Weights of a small GPT-style language model, trained from scratch on English Wikipedia.
Architecture: RMSNorm before each block, no biases in attention or MLP, tied embeddings, normalized queries and keys, paired heads, normalized values.
Each number is 50 + 10 x the weight over its row's rms, rounded and kept within 0 to 99. Layers, rows and columns count from 0. The size before them is the row's rms in percent of the matrix's.

# layer 2 attention query, 256x256, rms 0.0759, rows 50-60, columns 128-191
105:56 48 56 62 33 51 48 44 57 41 42 46 56 55 48 54 35 67 47 50 40 40 62 46 33 49 51 31 64 43 54 59 55 47 58 38 50 51 48 45 45 53 47 26 37 55 51 44 55 51 59 66 44 46 62 44 50 55 43 36 46 45 36 56
088:40 59 38 56 52 58 51 41 40 70 38 47 38 47 37 41 46 63 52 43 37 57 67 55 44 51 65 53 55 51 45 55 44 55 47 43 49 50 51 72 49 58 52 49 59 52 39 39 46 38 37 72 54 41 39 43 68 49 55 64 43 49 57 54
094:48 44 58 55 48 55 46 44 59 43 51 42 54 47 43 49 50 59 46 73 63 50 40 39 42 39 47 48 32 43 31 65 60 61 68 47 69 52 60 55 36 40 36 49 64 60 53 55 68 39 52 43 52 55 38 49 62 41 55 59 60 56 49 62
103:58 39 37 60 36 50 65 47 63 51 46 57 43 40 49 46 38 40 62 65 49 59 67 42 64 41 59 41 41 44 50 46 62 58 48 49 48 74 59 56 67 34 61 43 52 33 39 43 45 37 45 51 43 58 30 58 70 45 51 53 45 49 24 70
092:49 43 48 54 55 62 47 60 40 48 40 59 44 32 58 55 37 55 50 41 29 54 40 37 58 41 47 43 52 49 48 53 52 54 32 45 70 61 62 55 31 39 49 48 69 47 54 41 65 41 63 36 51 47 52 53 43 43 32 48 53 49 39 61
093:57 46 43 49 42 60 43 61 64 60 65 56 45 38 53 54 61 48 50 44 58 39 52 60 63 57 57 54 33 37 71 66 52 45 46 73 63 54 56 39 42 61 64 57 53 54 62 56 49 68 46 49 44 41 53 52 38 59 73 48 64 38 57 35
091:60 67 60 62 57 63 52 49 56 40 42 51 41 57 57 37 49 35 51 50 38 52 37 48 63 56 69 44 67 53 57 70 48 48 54 47 35 53 57 35 43 48 55 58 40 53 61 49 50 57 65 41 46 36 48 52 66 54 59 50 53 29 41 51
096:64 25 35 42 73 43 45 57 35 54 47 54 41 45 53 35 52 49 41 50 33 51 53 31 73 43 46 71 49 48 40 62 61 54 57 48 69 46 40 37 68 42 51 64 51 57 43 57 36 51 54 39 49 53 41 34 51 44 46 45 51 57 54 70
088:70 64 38 37 47 37 63 50 44 66 55 38 65 52 54 50 50 74 57 41 43 62 56 47 56 60 46 48 41 69 48 74 62 39 54 63 59 27 51 52 52 44 62 50 52 56 57 55 40 48 48 24 50 43 59 56 38 68 47 34 66 44 52 47
090:57 34 64 38 44 42 43 49 45 52 58 52 42 40 51 51 48 32 53 50 60 58 49 69 50 40 64 64 31 34 60 41 59 33 54 39 30 78 48 38 53 41 59 45 41 26 45 53 40 62 51 64 54 58 47 53 51 46 51 44 51 53 45 73
097:61 34 40 42 41 65 48 49 49 60 63 48 50 37 60 28 46 64 53 43 62 66 49 43 47 57 37 55 42 50 53 45 47 54 40 58 41 65 44 71 40 57 42 37 35 79 57 27 47 54 56 77 54 68 51 50 37 42 47 43 44 55 56 43
# layer 2 attention key, 256x256, rms 0.0756, rows 50-60, columns 128-191
093:41 31 66 55 56 50 61 37 69 51 47 49 59 59 42 53 51 56 57 38 49 47 51 47 66 51 45 49 52 62 72 49 67 61 41 44 59 55 51 41 50 45 44 52 55 48 54 55 42 46 60 53 36 54 66 37 55 57 57 39 44 53 51 56
087:29 32 38 41 58 47 61 55 41 41 41 39 42 42 40 56 47 61 70 48 56 40 44 32 44 39 49 43 51 44 39 42 68 62 46 50 37 51 53 38 39 50 49 55 46 46 38 52 53 51 55 49 41 56 45 44 55 45 53 54 54 42 34 40
088:51 41 58 62 70 62 48 35 47 60 66 41 47 45 63 52 30 40 46 46 55 47 66 60 39 47 55 62 48 23 41 48 50 46 69 38 47 55 48 46 78 32 41 61 64 59 55 46 62 38 54 50 52 25 60 48 62 45 60 50 52 58 51 62
097:56 50 46 60 44 47 62 51 42 38 49 51 43 43 41 60 44 42 49 47 42 51 47 48 64 42 48 63 60 58 68 50 53 42 61 65 32 61 67 41 57 61 53 52 55 55 45 47 46 38 53 48 37 68 23 73 62 56 62 52 43 45 57 40
090:51 42 47 56 51 48 44 32 52 64 53 48 66 43 52 37 29 63 54 57 36 72 57 30 62 52 42 46 60 50 66 57 36 43 43 49 54 50 55 42 39 58 56 40 36 45 62 41 50 46 63 46 49 55 36 50 52 58 51 65 67 44 55 57
092:51 48 43 46 51 37 47 58 59 51 53 43 50 54 47 46 54 48 37 40 53 57 48 41 53 63 49 49 45 28 43 62 37 22 31 59 44 41 63 53 46 67 64 64 51 37 42 36 57 57 47 56 43 59 52 51 34 45 60 60 53 42 42 50
083:49 25 53 55 53 58 38 43 46 36 37 34 59 60 41 63 45 45 58 50 44 62 47 52 48 69 52 44 46 35 55 43 53 51 40 70 31 47 56 39 59 49 67 45 43 51 58 46 55 58 54 49 30 36 57 55 43 49 65 48 57 58 35 43
094:72 51 47 55 53 48 33 47 31 49 61 52 40 37 33 48 39 44 32 59 38 41 35 25 67 46 45 58 50 53 39 54 45 51 44 34 56 55 32 34 53 55 53 61 51 73 51 30 54 38 53 29 55 69 49 64 59 60 49 48 57 54 60 61
088:54 53 36 42 46 39 56 52 72 57 44 54 40 44 42 34 58 41 37 47 52 51 45 41 50 47 56 36 57 53 31 61 50 26 42 48 52 51 49 45 62 50 65 71 38 53 57 54 40 54 56 42 47 65 48 52 35 41 45 38 55 51 28 62
081:56 55 61 43 48 50 56 56 39 33 57 64 54 46 67 57 55 50 58 56 57 68 53 64 50 47 56 65 36 45 41 50 60 49 44 66 48 42 50 51 54 64 32 58 62 46 28 53 44 52 44 52 58 70 47 54 64 63 51 52 46 48 50 60
087:51 44 50 40 44 47 56 40 62 44 47 51 41 32 49 37 54 50 60 39 54 57 59 73 58 51 57 53 45 52 55 65 58 49 42 51 39 39 60 43 38 55 48 65 45 60 54 60 48 68 46 46 24 65 52 45 54 58 56 42 41 61 34 58